From a checkpoint of a small transformer trained on Wikipedia.
Size: 14 layers, width 128, 4 heads of 32, MLP 512 SwiGLU, vocabulary 2048, 4.2M parameters.
Architecture: RMSNorm before each block, no biases in attention or MLP, untied embeddings.
Training: a variant of SOAP for these matrices, 156M tokens, 2378 steps.
Each number is 500 + 25 x the weight over its row's rms, rounded and kept within 0 to 999. Layers, rows and columns count from 0. Numbers have three digits each. The size before them is the row's rms in percent of the matrix's.

# gate: layer 2 MLP gate, 512x128, rms 0.18, rows 344-378, columns 0-127
# up: layer 2 MLP up, 512x128, rms 0.177, rows 344-378, columns 0-127
# down: layer 2 MLP down (transposed), 512x128, rms 0.158, rows 344-378, columns 0-127
gate344 093:466507492490513531521517475496498501519509479531476536463508526542456493471512490458550515482506517459524519558463494481520516483495492497463528500485536541545499477501479488504524552585527517505489497534524507486488518511479516480512510486507545506520542520508484483502485509483504557521472511527523530509498483531485499516517513534505552500521470524513443505503505525493498499547488
up344 097:521528540505514473505474514489498516457496502456508531511448488466501480465423530543471489473489478519484486475506489514516509499496506474497479516523479442426514470463522492480465521473504510491490477482498502499536483495495495525489492538464508478510485458547491477499466483516494515486508510521498555471511488452492487480459471475476504508543527488489509529470513475497489482454474
down344 095:495446512489486501514484500521479509493466518462511486545472521482452552519494488528482529498490515503490431477493489501522499515500470534510502499540467488455487480531490536461494465480467529508462525517529526477557521468498452515509493511453462466447514486520505512505476503519515533487538501489521493486529475521520504483460489498482509481467537475507496448495475486528496529528507
gate345 102:506525459513512480506515478530504527486478482506483549511476494468503476519451521502463510506464498516451491508507450506516516446511529519523530499481482486509510508520513498483482478506510500442486488489462482514521461533488518478545535491478484488494456535486495509477500485457525511473482514476487492484469521479488570436469461458488563498503510502488472520539517479492516529509518
up345 103:499472471530476502485548508476484502521512510476455462483520483518509535515519522505484549486493472526519529521465533501484524525521518579543497501436487462507454503481505520507498527508461477528496520483493495473523547507486450513459516517489513494462545493489520502524498526530487457444532516524491528489493484516502445499508494524503471519495501465521497477497482539513506508511507
down345 103:477480463528506517526493523417512506494508490509512449499537482506471540521464505520517522515484499499544540500495534488548510510499519507493476485530491489502528490470503512516529519490422495486514505491487520500486540512520481468551519520520511524496505466475488553507501511531524476523531558534471491535469496514524481506490476503503504533501530538520541506510487557528476515520505
gate346 095:516526502490474490491478471537525491498528465472476489500496549521512516452523455510504495548528511432525539524459566525525487470501512526486482518499459499502504500527496535460544527512487467515479501477511537496475515508461496510466496510493493503485530532468519470475511559466480475511530500472473528513493453522526505514507485472506503531459490504513459525490470502526517500495506
up346 090:520485510509531472519499481513498533516507527494498512525496459540434460553472519496496517442505503522468497437516477515475495501487476505470507482545505518509460521476553501550466489485481503477497484498501488545480456493494531472501498509473492505524503500528529520530488466549478508530508514546506507496516536481468502523482521504472517448530538499488512472512505503526476474518453
down346 093:491461478497499515537470508448523523501478522515445497469529537518519459507565519485508535517473553521449485497514489482468512487533471478529498494499516473535494504505514498539493463482497554499536503501521518525487487464493482507488488451519490451497497484539506474495472488519442508491487495440476524512471535516470503501463514489511518488486498503541483484498497488472444507504500
gate347 100:508444509544461457484461491499503493508514515489488529547564466482538519504505466469477493492483503555468535523462498530501514494486526503539492556521489524483490516457465460486519506511473509487471514513505510513545484556503443507502514482473482487453526507479487473478525471459496508508519491485521476514500463517494525488486489452507498513459479521476494514514493519522511518488472
up347 101:487510459516500502495533520450510498509530477519516542506465510493506491495495528474518480500510540478514471486550518503460508470482480516492514455489495483503501439505488532479501489543494500521503547484486514462498494489533484556458541535548501474508525479465518516487511503492470493495522533495500534465512491519512433545512509508498525537511483520537462473517537452494487482454494
down347 102:493475529467507469448565519451497505512526490516523494498441512484479499528476578465561500493523464502508525546485512490510527502489521455533528454496490496478492482457500482479483467532527494537529516516498529495491529467480523475495480486509523547509513490518519522512487519533513464543508481515475509501491504526476483507535488504479488508542512499508488491525501483485488492519448
gate348 100:483487478507469509471530513471514462560522484443451479509485571470474499524495489498472502521495518504533450463473522497532479477475513482473489502490497509485514515459523450492453519507485528468527504502498503495501497498565493483476552499454503477467466520511503544530521516478479525505467516516462495512532546498496500483487507472469503516521503499492455486461510506519513515506514
up348 097:537486497533489504532501477544484527492501503519527518504518480480506481509488470517503506516470517488500567528512462534449495503517464469497507504493500480533515491537538529492552460496488497508491492492528486492511498522468488498516494517548486500520476484484551502454483480507476503515548549490575486533496498509531490519531543492529519433477473499498552542492510514488492508531507
down348 108:492490489492505477499516492486492526534467480460463468478536489494527456511526504515528536454466493504520457484483524451544534505502495508469517457514523506485520503499505568481495477482500554522496472474494494495496494460488488515513496515537485487521457506493521519468501512503529452533505478516513526522508516450500485435479483501528464476500504486457515462480488540480522497460542
gate349 104:553533499498487505455525474482528469557512522515536512526538522486452459466518466482557524485450513508490507516501492529465504508498506470496510500547485533528489498505490532468526477489503519521523522525491556519523466498484479480446515536488519520491491520504504516498491493464510526535514499505514546483498513496546475524473509493515519487453479509483469492517485448529507485540481
up349 102:557513465437513555483494480500510481546549485546509510547530464494526477459479496482505505480472520542491506475489541511457506534496486497490484459499469530509492541483474522474511497532532490530495519544516522515527517509445486491536471521484492505484507503506464518467497505442500496503466533523521497478468515504508501511512523484511511531498537527516444519497513501497503534502498
down349 104:554494530466529493492502490454492462531528510531511510501509485497533530460461539516500533497470523493516503456486492455466510520523491521497505508462430514517515496509489526498491508520470524537489527521527469477493488498456498565504487531458468475482538506469471547507449510492496513467502500510467483488511469532505481503525512478523521500513523510497467496485475523484566513493501
gate350 109:502472466514516482507462514485473478487489496482512512512490513490473531515503485500505528507532449475540519484458511501503522479531480483483479545490482539484502525529497491488527492486506501517484515507473447510544526495529456526484495473501481507534508493549517511557434526556527526491483488464484517485529513520486503455452507508518527520530468478499519502509527548470481538552531
up350 102:466525538549481511475521460473481457509504508505517510474479461537550508501516504505508487550475565496468506497521466487524487555501491499512465491519540515505534512511532522474462516495486514494538491517513501534464511463458524516501480532519535505489526505528489479488504494493497481430497503513483457465509552488496457456513485480490503493518504484486482514500511520447512518459503
down350 107:504504523491484459457451488530502431502448514494480513520485496494502475515538543429491499516492484534532484472511486487498431496507496476541490509505456526496521479482484467527462536528484529522513491505467452548471530492472484481492480560511485493502511489503538486518500498526556492487486521526493485509484509508482504478479492497498498506524531491535532511473467526526481476504506
gate351 097:509473513468517479515555473524499510532455506489509490474469538526457498442491472485532477497468541516547513518484490479520485516489512519493482460512531492506504497513489507482448483482486421549504503532462492508498479512556526482475519477484554490462507511492475505504485471539561499496486525521504488498478474517519474530471486511484528497509530477495502518495513465500496516493548
up351 098:499507509533483518482455521489511482476534495526489504516553469480532513547507501505479521475508442468462481499506519513486502510495476486514529525501458507495501493482525454523541517527505580462505475471518492503481506509454467506524490524513452508535457465509515522482536510489447504520498479499476484477531509452492528477543503485495456474488482504487528465522486532522489495507459
down351 093:456536497509492481493466497504509525540494507525504523521571484508509506476477534528516525499521480448476470504493528510540512517483465460496508471502495521443500510479517524516529519507482533528514495500516482499474507491508505511496494487447463519511467564528526472438490495481471492491463534484489491529505499480501494452532499519496481514482472462456519446503485480465499517445490
gate352 107:499480494498556470489474519509503523531480497509489490495469533557478497525498485511494487479511506529499445545510499492546515487480481537544546475488500530527541544494526509519509518492470498511493524496491503547503486478533470477528497476499484475488487504505492536504477533507491499495495475559517460477533496478520489537515479512473462470467457492485501549436485525473550530505472
up352 106:521514523493456494509516498535520473487490509488481492516490475514502470482517515522488513493526468467457475481511516484486472527524522478490486563518556483499473452476507524519480495555518568480518501514481546469497479522458534554512471508504495484478538514489549508524512470506546505497500516477449509502500493498526518488514525477497532523490517491511493472568518463546514499496514
down352 105:486516472525516543533500508499493505518486463466511535504502518484510498499461482505526469529520504449482545450516537526483491510469485505467462497498509515532500466484504503489508520522553531507478510513515466469516509540511506511526508534504502536510474487497497516566449423473533495476496499476479530493455508534516531493533477458501510541522501471516508507515510483529455481476479
gate353 104:538506519533530514492471486502479520576462462473504452464548533467496493473486503497520497461497541508476512516466517513459515494529520477501471527516480545526500532469508491508501449495514515535534521491499484469469505504526489504506493535502516506495496480473533499526504464526520541512502540492501522508458536475519500525509462516467512445490462500479490465482498504500516523545462
up353 110:452509508470455461493531514515481489423559552527494533515460509536472519505513491486497535508471459517534503512539492496522475521476497507481517517481508479467534483530500500509480521488498484464463487524513500557532530477460487495477498478489462497474523517525506508505495522447481466482518469515492512499515503522517503483501510490531512514499543493496516527523459501525474515450542
down353 100:483511505457485506464519526473505518485534504501491505483458531523467527514512495521473506508497472526521500475491491488548484467462495556532495511445518493489539491487457508491550491469468502450466513569496517502521495484463487485492473517494492500504488514559487472481491533489493464482483481501514486480531497513504445467473507470485500529464547464525522508509455518518502540472497
gate354 096:499526509567495500513541505463497508493461524499490495456431459514477468475491518483484519485517471485525521497500464515485534514497511478433467492528516574520509505493493511491545500479507514505477481533463502535512567511496466475526537481499495525471484511471542475511449491513533520534483514502501525471487518496526524486491459466507503487522498487503505475497491517492482486462513
up354 092:508519494520483483504523496503488491482457484474504528467435466534514444496522500493473508496516472477512529503481521493463504471475514476478454492492510536504481500506487486488519471458518504520466466540465525569559569516493480517554554471456507522476492498493535499495487499516516509528501479484522527507486521509503534503496491497519489490497508516496536465499544476521461500465522
down354 091:493477484493505481534513495487504484504514477519560491522492503499518466475544506529489525487498510471483497463472530470524487476494496478507538546491501516521539504513503467504525488463488544526470527497435496525541546439471507500496512479449496500487481487499508462547525492483523489481511496505516508463521494476435491523506532493543503528505503571505523519455492490534525511487518
gate355 098:509515471495542510489507500518541497478447506545537543513523455479521508496504495507504548563457468507502478517488443514481498488526495520522526531488479495527506548507469484528546462533492502492542528485461533507517509542511497519540482458538522511507478512482505493501487472482505468522473550510477521510517493520508515476491478502526482470515475499554489475489466535475502487509524
up355 101:518487479494494448473488528473490485540501486494483453479469546526526457481494481497449487529501459478505497484513486497512512512452521512524504503491524503550496486522560528490508516515487489534494494505545558488490482515542437528463525474465557515503491554491463499508500495530513505465509455481462486500509469513504500476514529532479502472481516542501507473511495490501508472506478
down355 100:483483431491504481479496495493522507482459495525527509539484508510484461506492491487470529561496481510508479475463438513486537512502518480482525492481531530502531502521506518508519466489480514535507508501545582500520496554525473542513502462484521486520488500512469532493477531526519460447501515529482534505518487519519470470507521517491501493498481531542518492462489485498522520542515
gate356 109:464442547522533482531503505483485516516512505492495483533493490502499531515511516452536500489516520473476487458499480507479529454507511545494489490481510500492471483513511550536492510496490490515487539496575473505532499490521546487497517488407524505515507463533473486519484516500505486505495498466506488524505535562468494549471521489482530480476477504485516467512535511506524485488485
up356 106:479503517483478504487481524532554482532495515516467501476536508539483518496548477482498449526527474477460539515466500479493494517506497467473510513506496480516490511507509449515496533513479523519476455509488483515517538521462519478512452491481505484474567548494488494503466510487546540504465469491463518492470505482570487511476461532507477502478493480505452522508471497494519521483481
down356 108:434476560513483482527470504515530519513538526482471484501511467503505479492506471477463505540507508478474531517476475480461512489531512503480538484487496526515480546484496506545505492520516560509500529513492510498471507508508559530498474486466470499534528467520458493497490537538497486517461500479500510479461537472510490521503543501495517485502466491461460510514520455488534496452512
gate357 113:526488477447475511494487548520443486524475468521463497484514446494489519469487501499487498503453482503544494502514537503538517513531503492477498506482462516460531530502483513441514514512494523499472494506479480504491443454500477455485501484508508487535470493495483495486490474540524536516512499472421520519517518526492472514495460502541548508491503467513477521507497471461499526495479
up357 106:501520473500484499479509508500460466481468537549419513522527496498450529499508503520507499519502535510507502497500509491525482545474464501513485516469446513504462524520512469467507485520435481482506515505512511507513456467508489481504535468458544533480505521509508510484498491511529540482509504482450476474514523527468513505500459512528527508472479516534465522515470480448521535481503
down357 100:499513519496495469463496479494495537525482499476500489514551466481511524491495508496530515471501434497473497465509480492504488519462501468450523535490515560473540515471483534546554513465509550503518492521493513496494479496486539529442495517488486494504491513504495484516491519497495558503483491508525437453484496516510455564478464509511502460498516515489455508496485512486496480484497
gate358 100:475539499526493506487536509483464468488497488517546497520465516481505482487491460470511486463453541539464527513506497488451512529467490455502478501499479479533448490494542508460531538488513539503525487539533537498516506508513508509477531461532555520522515545541522541476511482484498512480489498531488528486507517491507536531503493474511464496495493472476475528511535538472504492494532
up358 102:509472490490514515519481509493518529505507501518422501506562452493497525499470535524467521531531432483509498482499497484536507490519508561500475513498537519462559475534473482540473474492507486490459495484482477550512492489499452476542481509479432516481480499477489487519486483473497507511521502491480464500497523540496497457485507512476532505508504494552516478507498481511501518493483
down358 102:459446499506513503467516487460460502516462504498476510541488469510471474517502496515522484508527471503513501497503487470521489474502481536516513532490512540514550496485488507470547507520491429463527508460510519500513507510533440511541525498510475471472510488472509477494485507499572540502499532475489500521460450505478491508455480484468476515494515528526491499493461506515533507480453
gate359 088:497480523501468467490494480520483488479518534548499498471558472527465520514507551515533527538516480487504521510536487489486511503482444487526489534452538535489488540558501468509466493540511492492471495505524493470480548502515528550458455499501504503470527485503478484488478513465517491483525524538493537482498457505498504460514520551512507527527497516489487479536468475507501495490490
up359 092:491498489487502457501479482488485490494499544543476490475516492520477516515493556521535519514510501475512509510502500490533510499508464503505502512473529534477472556523491482503482475516550472505499512479536456474483521490520562558447451506526528515474525471502506504488494524475517496450502552497461534487515449483430501457506517519543480484514485516484485508520469497510499489515511
down359 093:558481528503512513528489462507528514468538506490495470542544507523489478524532525503480511484548519499515460525485504505471544498462467487477487468474486487490487497513491501540494510492507522491505501484489465522499531528498522483499491528475493471474552501502568461518543454517472433523467544566477503498510498511516469471495491522514525526531508514507469475505513474478504506494490
gate360 086:511494515440498502549520509460489505499520481534499521473508458484537453478506515438507538517491494521476527505486512496531472494500521504508492520520480499466477482473475481546529517530547509506475526501480541509496487537530466509509475536522487475478499518483497538504542468508484485499465554495521520485453451482496505532540504481533494488433515521514493508530474489489475480470516
up360 083:492509507564507507449467510533509527504495504486507500515519501514484553505524465510486474484524512491509496516512524507482539535510456491470509484538493534522517498544493506462500475475464457527475490524461481468519491437467529528465489502499503497539469519545517477487440501517509519485500497501471469505502524468475491478475499516498485520575486530495517464446513505506525520523506
down360 099:502504518558545531468442507511495514511482503489457466486487477500490479526509468525515514481508517517479504522538540504452508510470474490489482480479487508466440524488543506467470512507471484498542489447498510440499499513501470519502480454477506510513492506529535493498473522451518509493502476561479468470494503461463523482468468472466500497517480512504515476512482509537505516475532
gate361 095:526490498522472508495489536553499499485501541507518511490507485492490531475510469481539500500511514499522496511518457510473495500498492529514497534472474534583529459531519523476499463539481469496507552483474490519501490481520507501532494441505499455516487488478547478549490492523494500495500444503496439478506503478501455533475496475515546480455502532497450504494501505516499468483479
up361 096:532523497471459486506500500488548514451513474486491543512515490505468480502497510513526547510490496473482437523485451526531510511524499443527499505484539514507461479501491474506541481468549497465529502517539510526529465487479526456492506525516508519527485535504511484495463481519498516490469501492523534536487520511477533466511502510524524472539503498500516462498530503521486551561488
down361 092:489527514480535463505493504512467512498539464521517525478521524526501486489507442510514482487501517508487519476443510501448430489475524499502454512495519474494546486502458475469510487488520480466486484488514486501497501499498469531490517497479459503476509476501486543550498535493465557527482489527510489522555482482480492485533517514484483514474536536519459536491539474469537508472511
gate362 107:457490529508504506513508459477545499520447537519517519495500537508438558457533495564497492490426496509499468486553496490491496546501475477511524474508485527529497523507498494528477478516526494519529513489491515499500491457511512520495490473470476478498454551526495474537509496498494495501503470454494478468489498516469472481505458508480479495530509514472509494504502483525518521490553
up362 106:573495533515470487481499507514480467505523532462490503505518467524506478526534522485486570511498502458489474494472463441519513523519481553459488506484490479521514537497502470537469474508455550505540471499523504483508491486490485496500482513469497539502481503490504539470516458474492544512493492499489546480541483487506519491487531513487505508506479551509514510508459488469523498530459
down362 107:534516485489472492500464480501494488512504512494500471455481455525513463548499493495474476496579510492555520503498509486465506500535489553542498481491488524489503537516492487464518503490470429514492498511518507523518526500478512492495517477504512528520500507438502505476486489474512510509477520494504516471480482491533551459465561537528530513490476495513499514505462484512474442486462
gate363 097:543479526550469522529493478505551509486468506494509474528445522529486497484529487532534491504525545488511493525496529452471488497527516553502529477511543521528521515508500518497509454504452465469485520498519548551474468459493533458491499493534500496561493497496517504545485540500507534500505477515509525526498486483514516479483486491523509521483491492477500485508494488483483473471552
up363 096:508530490491490497489471519499505484468454538510502496469470472480482560505481475452489489474442503524491536521525473538525531512487510479514459496536504499509508464493467499470481515501500546509505517508432501463465514517506460473531498530448456513495482496483518499514518470516521484515479514500507471494504518498532478514471546500481504497513497481471494529534460551527468513550472
down363 095:538522461548487518472475513460473502525455497506541518506502507502478513507498526509450476517522560505494528492442486486489475482519476489526464523507464524461467530496493502468524468494484468482477497496487483544484550534497535499509489516512477501503481497498470499519491561488489528464499454505479506519510510431501506440505481511488501509496449511516504533527497465495485500494463
gate364 104:460484477504514535525479473461522523492503515495507490521485486518458492511463494496471532476480492479516545488481518527503505516511470496459471512518520523500453484449429525476512477468499499521490486518491517534486481511492545458466498545473494479525495509519551487509469497495536532501514514540523532488481527513493569508503525456519489495515489481567531467513536517513505518511513
up364 100:492505498526496509516501530493468518500477451497524454498482465512529506491502481527477527500552472472536518528532519520508462548487521502518523473506472476449481511508522484504477541542497515500477495492480487482471548475505499528540530490530500512546475502466471523489504501525455539507462463499509485512502441513496467466494482500487501434502526535448511534469495523528493498495486
down364 094:457487479506484515548475482508539519487499536548519508520491477492501509524479554504475493487509502514503465451521536496472477519465513470463490510447513473516406485477538505519497498478494495533498509516498436502467478519541517528551513499496507480538487473544524512518493507478531497523533473479462513506509477471514513478508472501486529481483513479486489458484492486507473482496520
gate365 106:517514518460477553547511550498501504530478488449488470482504487531505529489501500480513495482485528512481500526495482503479535524505482488497499495471461482513539531513519491492490504459541488501453479490485469515520474498531535488467480587456515467535528515494542445493464469531500497504509501525515524518496528501485516485548489506542505476480524482488454507465517477504514471498528
up365 097:461504457451476530495517525466521502525480461500504522466528520476527508492522494500492478540425535479448506514493488549505530547488473535485539497512512470488503503527492506513496485463493501503488529500514507495495514502500473506434471521468518507551501483451553496484458493512497513498515483516518499494493501528513475484542491503512492504475503502495462546476544498513561463498516
down365 104:486451483499493519483510540482517510551500459501510519511508518527499511519512504494518437496432507493480512517495494503455562477476466524503439534520492503510458479489471509533491497466504504500476478496488462505537478479487474474458486529521518532515525447492522501501466438457491463473506527493533500457512520514491503498532495456522456519489482485516472499502506498505468495491510
gate366 117:477514491490473504477464490518486521535517467518504525445484490463547545514482490476544522461504510474517518486512516469523483501482505472512482508512512498537477525520487503469463532521476504456458440495502475466478531490518440527475502508479465497451493481523468543515498506497484493439523522520514512489486514457486492519541512484494503491523483493491515519547541514512490518442510
up366 112:479533532492450474495469495504494495549522493535464509473494467438522529534473487488551491472480500513487532485500501461511452466486494484520479481500467500535501522519478522476470499498499510476486474501535477439500535462481472499514504499498484538463513491493441512495465515528497491431508506506518515502493544483489509500515516518489499528550526499491474488517507497509453535450505
down366 110:492514480498466491478488505493440455507509486458501539528450474454494526485496452479489501513507510479532492517532488518539502513520498535511488535500533483493495470522521522518453514524513499514529482487527530514513480469512473516481530461519520548479493572512493457493506500515554489476510516513458465472482515507485455515515482475501483516539531496535505520512458509520513497517555
gate367 098:517537508507476516522475512465488488490549549506513535529482480537491529516488530517472486528465515512504512507500461511552489522547514495483528485532504479482521534504496506478533500543508518511466528494546488509493447499489497519514523490523509487531489486456536487453478475470534480515499466495507497490502457519530488509531538555510468541483499505467470501452502499521490440472471
up367 093:511513501493514511521460576480489504483539530457483535520492487524523475522454553527461489502473494495482516462505485516569514505542532497488492533526494498499511491517531545502564538545528541511491502514509489520482484517501496528485494490503505485527480475449503466497487478476519484508450502523481491477469483529516497528529532491504476544506518518510527485474527509501473499478462
down367 098:555505464514500468504486497511488495475493474485491516530461526505482510485496488530480514495486490523443501517496507527548486514508497527495521545508511550483509476495472525502462487484491526470467532478504500500478483509495447558549491489511460514522478502500503491506538507497463531459502489491494481479575520529511482533549502507529469498469487525468535519503502530524515430531496
gate368 101:477497516487479538498526525520484477477485504528517463514505492510527502492561478495501488529449500515454484494476519457502486487477502512493504542456477444505527508526513483451492532493476529529483487492510547459539531495491478499475527516500509497514535474512532517489499519485479529482533487510491502472546466503490517494494545533502508569470544521488479480498475546493511511562479
up368 109:551501458463461491489471497519552494539516444546509555530521473526478499536509514472518545438494502478479491567485499489487478502494481519494545486487516533526480513490484535512518503490492533504494536511519517517524494511476470522486514491517519513479448475473508523512496453527522519474498501518539488462487516501533512500506468528499514452477484518503500524508507462460516512516498
down368 109:424509545498501560501502477480430528465496553462478484463485507518478540473468498521552483536501539509525524477512513480469547522485488498503465497505509492463487476490539488522530462511513510476483488487455533508484479555509495466504485480482500493530551499479493462506510516497475504532517526492482543488500504469503516509478465478471465518486504479494498499498506504489488484492506
gate369 097:502511510493461501516469504512512490480485498546516512479502511482464538487530511493490495463535489523465531483440472480476490498426504499504531518520485500503464539500495484501480511516484521487538487484517476435487507476478494509517510464500489485505491490462469476511446490523556480458537505486480517521514464532516531520533470513521549533534493510500448506473542506528475494528525
up369 102:480483484511538501478519529495497494525498502439500503526500480521556442484497525527522483538481503485512480507550542515475518494566489482504479469504536489496520461528497495508512464469502471517493522515507510534516478524521519521494487538501492519503486487543515526484507512492454513547494479509497509498494531467471491483470525469455450466466504490503545483473489482436514498447509
down369 104:482520526467503519523493476463480465542474509556534502495445512468525480515544469491490481491515504542469479480460503519495478494487536486471535515498469537490501509510495493508500447523533494523529492556514483461491510486495505498518515481477547492506466517477504508447526507516469505450485526511502474515493455519543496525554452478494478532499487511488462504540479491485489475509518
gate370 089:514523492493503456479493502490501471551514513476525502459534439490486504495512484454486522491533473465472527482480536528500465446523509556502500548487509501518480510514509483493474494501506531527481463521514486433515512520511494456539490530492504507493524484494503533510549529505503480466501537510493503486519502519467532491468531487450502510500489501534525465516536555509522480547500
up370 080:551564473518503467483516511528496475561503468512522483444507485523513502519572469489460561502501487474490509510496562496503466529495509561492508497481477485500508472474513485451479497474508515514521490557485517492503520506481516489520500503475462473478497532499480488510512544534490514495495523489488524497491509483506517481492502543467494495510495500529495515540535550474535494523486
down370 085:518481524472468505476494480502483534499492513436517469510544469510534520534477481532495491522513507487537498563542546481533526485464526477451484514485516501502471511502536496514499533502445520534514491503483486489497486524531441484484529510518517509518528472532522484529487512504494483457491474487501502520535510484494458480481492468458515509491483518467520522475486446491507468549527
gate371 105:556472518492554446496503483515472494500533495526485490464491499529451492487492538533528525492506474475480499534485522456532502468482497505500499500497501492518516518516508505509488505493525537526468515493503517519439507503511525487516460501472476556533465536469483475525482482500501560522502480508546517511500434505478456485474489499511451515510506484471539528520508482490454470502482
up371 107:495518520506471537527513521501522518533479469468544509518538516502536521509521420462502484523484518524496508486479461507497501535485489496479530507509504485468495474474469480503520499501496481491536505531505466488575503486513482502477547495523522466473516493528486539479519485499526447490513539508464504475498558480541535514502497523511541530493484488523436502478509511493536523483506
down371 104:491554496529490533501527547526496498503428493505498511502515519521461487493470508498506473504518537514487451462505491538441507517498471512509508489518501526469504482466508478475494443509463432512508467504485517500475472539464472528504521515564498522491479474495473537505480498509510507501509508474476494485531502510534509508494516527487510543466477477486437484496528511519498541526476
gate372 101:479491497489519495484552506539510517508485472494494478564498489487520510516480514466492508544542477513535498535531512482531534480507469533484480518484536514485498490504509480506491487497542514493480496478517514532516459503554485497477465544485515578507506489548496500478502496513509509560516522477520470509458531467485531494470448549487531519522475460493496513471520519501482508472532
up372 100:492512508514543530501487516476528486524497491488482520439475521495476508503537488531518503480484509459512482516508475489461451524525515478526479512508524471544494536476477525455499519497481491519533486488495482502469541525444514495531517487521498454504517516434487484512512528497494530438496492531456536498497466490536464485539525469506508488495557484518504521518512486488508470515450
down372 102:471475461498542507528447484475461514511480527520498494496466516516490519504512525509502482484491520498485458496497452480501532508512503498506482475533513525497503510483479482507518509524482505483532500470470513500465558494515478502517537473521542482491468488509438539504488548475539550444476473505449475540526498488485488484516501441478500530508520504499528499516533484445489527537478
gate373 094:465489500459478447494487509479468479497469471495489496470508482497527511460502524504539471538508465496467487458470496462511500525497536552529474519502464541545492518505489483511514521528510529491426481492531485490552473480521474474537479496503512467495489456538498518536485515470473519499517498469482482535498542531468539487559490515510496528517496503493507498517530520484522500504496
up373 093:517490517531470515518485498459550517472492518507508505513542521487474527529526471512498516507480517432486538525464519519452470482497507479473538494521511492528527511493497491523497463516504453514518451517481493469501538458489546530503511538524518543519464538484513515529476501502515506494506502502538474530530545519513464520435501517475476478445496482483480477473493478512500480498515
down373 097:513495475539509466473507500453471463508521530569477478518502506487480528524480458521469502483500542508494463506499514505506531512499502489487519495452504509496496533535500524469493497527483490529535516508461531543462513499488477494501501498497521514522472475451490497513483525495506455508489530520461500466527527486544435456483490447489487570510491485510512496487483453520527501483474
gate374 111:479484501494501520472500506496522487490515475515523510537522557520441450521487498492516507493466480478484513472526492577505532514499479485519518492443480472473459500493467501473497500522454503489477506443524507539496479481488517481517521522507452452522525521494476493513523516462499527476467504507535492500530478470524498450498502531523516521533493551464477485489509499506486490457462
up374 100:499464483486522484497562509506532509479544455485492502524496528504499466515509488491488513475481482470443523444531457534467500535519493529487498502495487496495426526499479519506453486489491549466492473501527482571496503459424493494534465483469472504535475520490499505507545463486496506511497468494502518497492524492511503456475502492509491522507472518491490537498512514502491506500519
down374 102:521493538503504471516497497459515540514542535489478497539469476517503504470513476484444526481502569491503488491486522459486527451521499507500502530539464497525506521511522458510502534514536470487517502493530472502476497509505478482510482461484534489491456525525542474499466462458542513488549468463492469480488505479492535532541517496490517468483491513516548523515500511484515496512541
gate375 094:480446454508520523524514512547508483492462503522504493528503574506464525528510477503521457482547462525479496473488467504470503493516481511503482515499509497477487481518497489514516525526486479465487487518499489521478550537489522486485497488516532485549490483467492557488475456476539504492477508484529471541498524475487521491517526529505478476491550490524499488495528516442467505446515
up375 096:474518478531484488487504492460495488543519506517478482448465478511533448501476497502471499493459533546492500495469524546517474512510515513442489511470485505466515494512515499469528508506533503530487500472540513467478434469512466480524528499506467503455533491484526467498496525481488488487494475528503502551518515530512503467531498468479505510478473526479520523511547527514527465548476
down375 102:454521513510493485495484514489513516539515484500474494467481504509466472495473494508478480495496531558521477497485522509457479489489506492473563519511469518463503537497478495448538462513544478462484489483544474481494435484528502514521509486501518483486530517465487474509457507516520505477488492548476483563490515502497477482518508455484480501512457517488500511521571526477500475526480
gate376 106:494510482505529548513476483513499520520453532485511504484503499478516498458492480481502515469481480486462559488481553515508547502446531534537457484484492524476521513482550537555478528457520508499482539525510508504530465509507515474484482487464536513504493471492467508503496516471499541515503507529531481468493523532463497449478468466515540497493490491514504484495523548475507495470493
up376 097:448508497472532561534508506488504507536504563502531487454477527516509512474470469499479499453517507492483516488486525517526491500453509514515442487516548556477516489495510522499446490457534462492479498509506506468514464490508502480510496506487531503497503487461507532477520526499492536539455493522512483472497506498446530470485482461494517504519492494483461482512506522488538541477522
down376 107:506505475506523522490539488477497512531475534508537490556539475475527475478506491509491488515502483503487560451485523525489491481494511507509493443479525522494483532493507474546485474448515523496496482519538526492502488471541453474510527515477510515531468496465499528512481500491530535542518480537488499491506543538469525528478497455522460487537486525501530526474477498545516469501465
gate377 095:508473518505497531495471454509524525559499502504460444504483502481533515484493515543516508481478472518531538531507518536464487532482506465475496497498485503498432511470491502464490524441488511514496491528493452516525526473463508502459539486503535482530526522560485480477528496491562498476508474513491514510472482498553525500485459485521504495499477493484524494513508529484493490472472
up377 101:447507470482488508531472458460554477516507496499521513504488505504530509539492499494519532449486510510521532520559532523483487544487503473475492534524476508537475494485465477503500509504487501487506526533497447517473515468510494510470539487476497509524477504577507493471479515467536522520479474503503531512498493491570506514502487504515470477472488527464493454507498489499504520462451
down377 102:566510527482479515489495502500506475494474519477456438504504480488527486498496504486508503507464486520484507433487494493511499491442519467496451512465495482507470466470489478497517529494537477467480530503500480473507487478508490487520472509531508500476535501533505487539531488480541464520501477514516464481484496491528477458491433488511485469445519548482471511537443518499522507489491
gate378 096:517516522470493508530485497518482524533486504505448521513501543525485484518509509490548487505500450505495483508487508501595519489489536523519508524519487523493510489483497518454488453513496477433486504507457480515493529446470506460440521484482495527487504490532479482478493485499537510497496493449501483505452498496510507506474506478526525494503515502502466466482490489523452430496489
up378 095:485496474483516480493486479463471489490510526475491461519525518551487492468514478464534468517491503485483479518491483505539503492452496562548543487527527534513494486497484510469518457506494498479537527530466466476467521521527505491509478490514484529526541508507446465500514495485549523489466482465523456499525497491489448500502497484507518489525548498511519460512470450532516502527527
down378 096:496516505477513495512531494476515492500512514510485523525498485526520508515501460511550504505496451511510509492501490505553476490473573539518496498498486483494480497563519516491507482485558449487536506479439425531488526521456491479482472517508519518449508465515495491494506504487493471500552492509507473529482483503532545491506466498539511499509555522464516486503514524483482477490471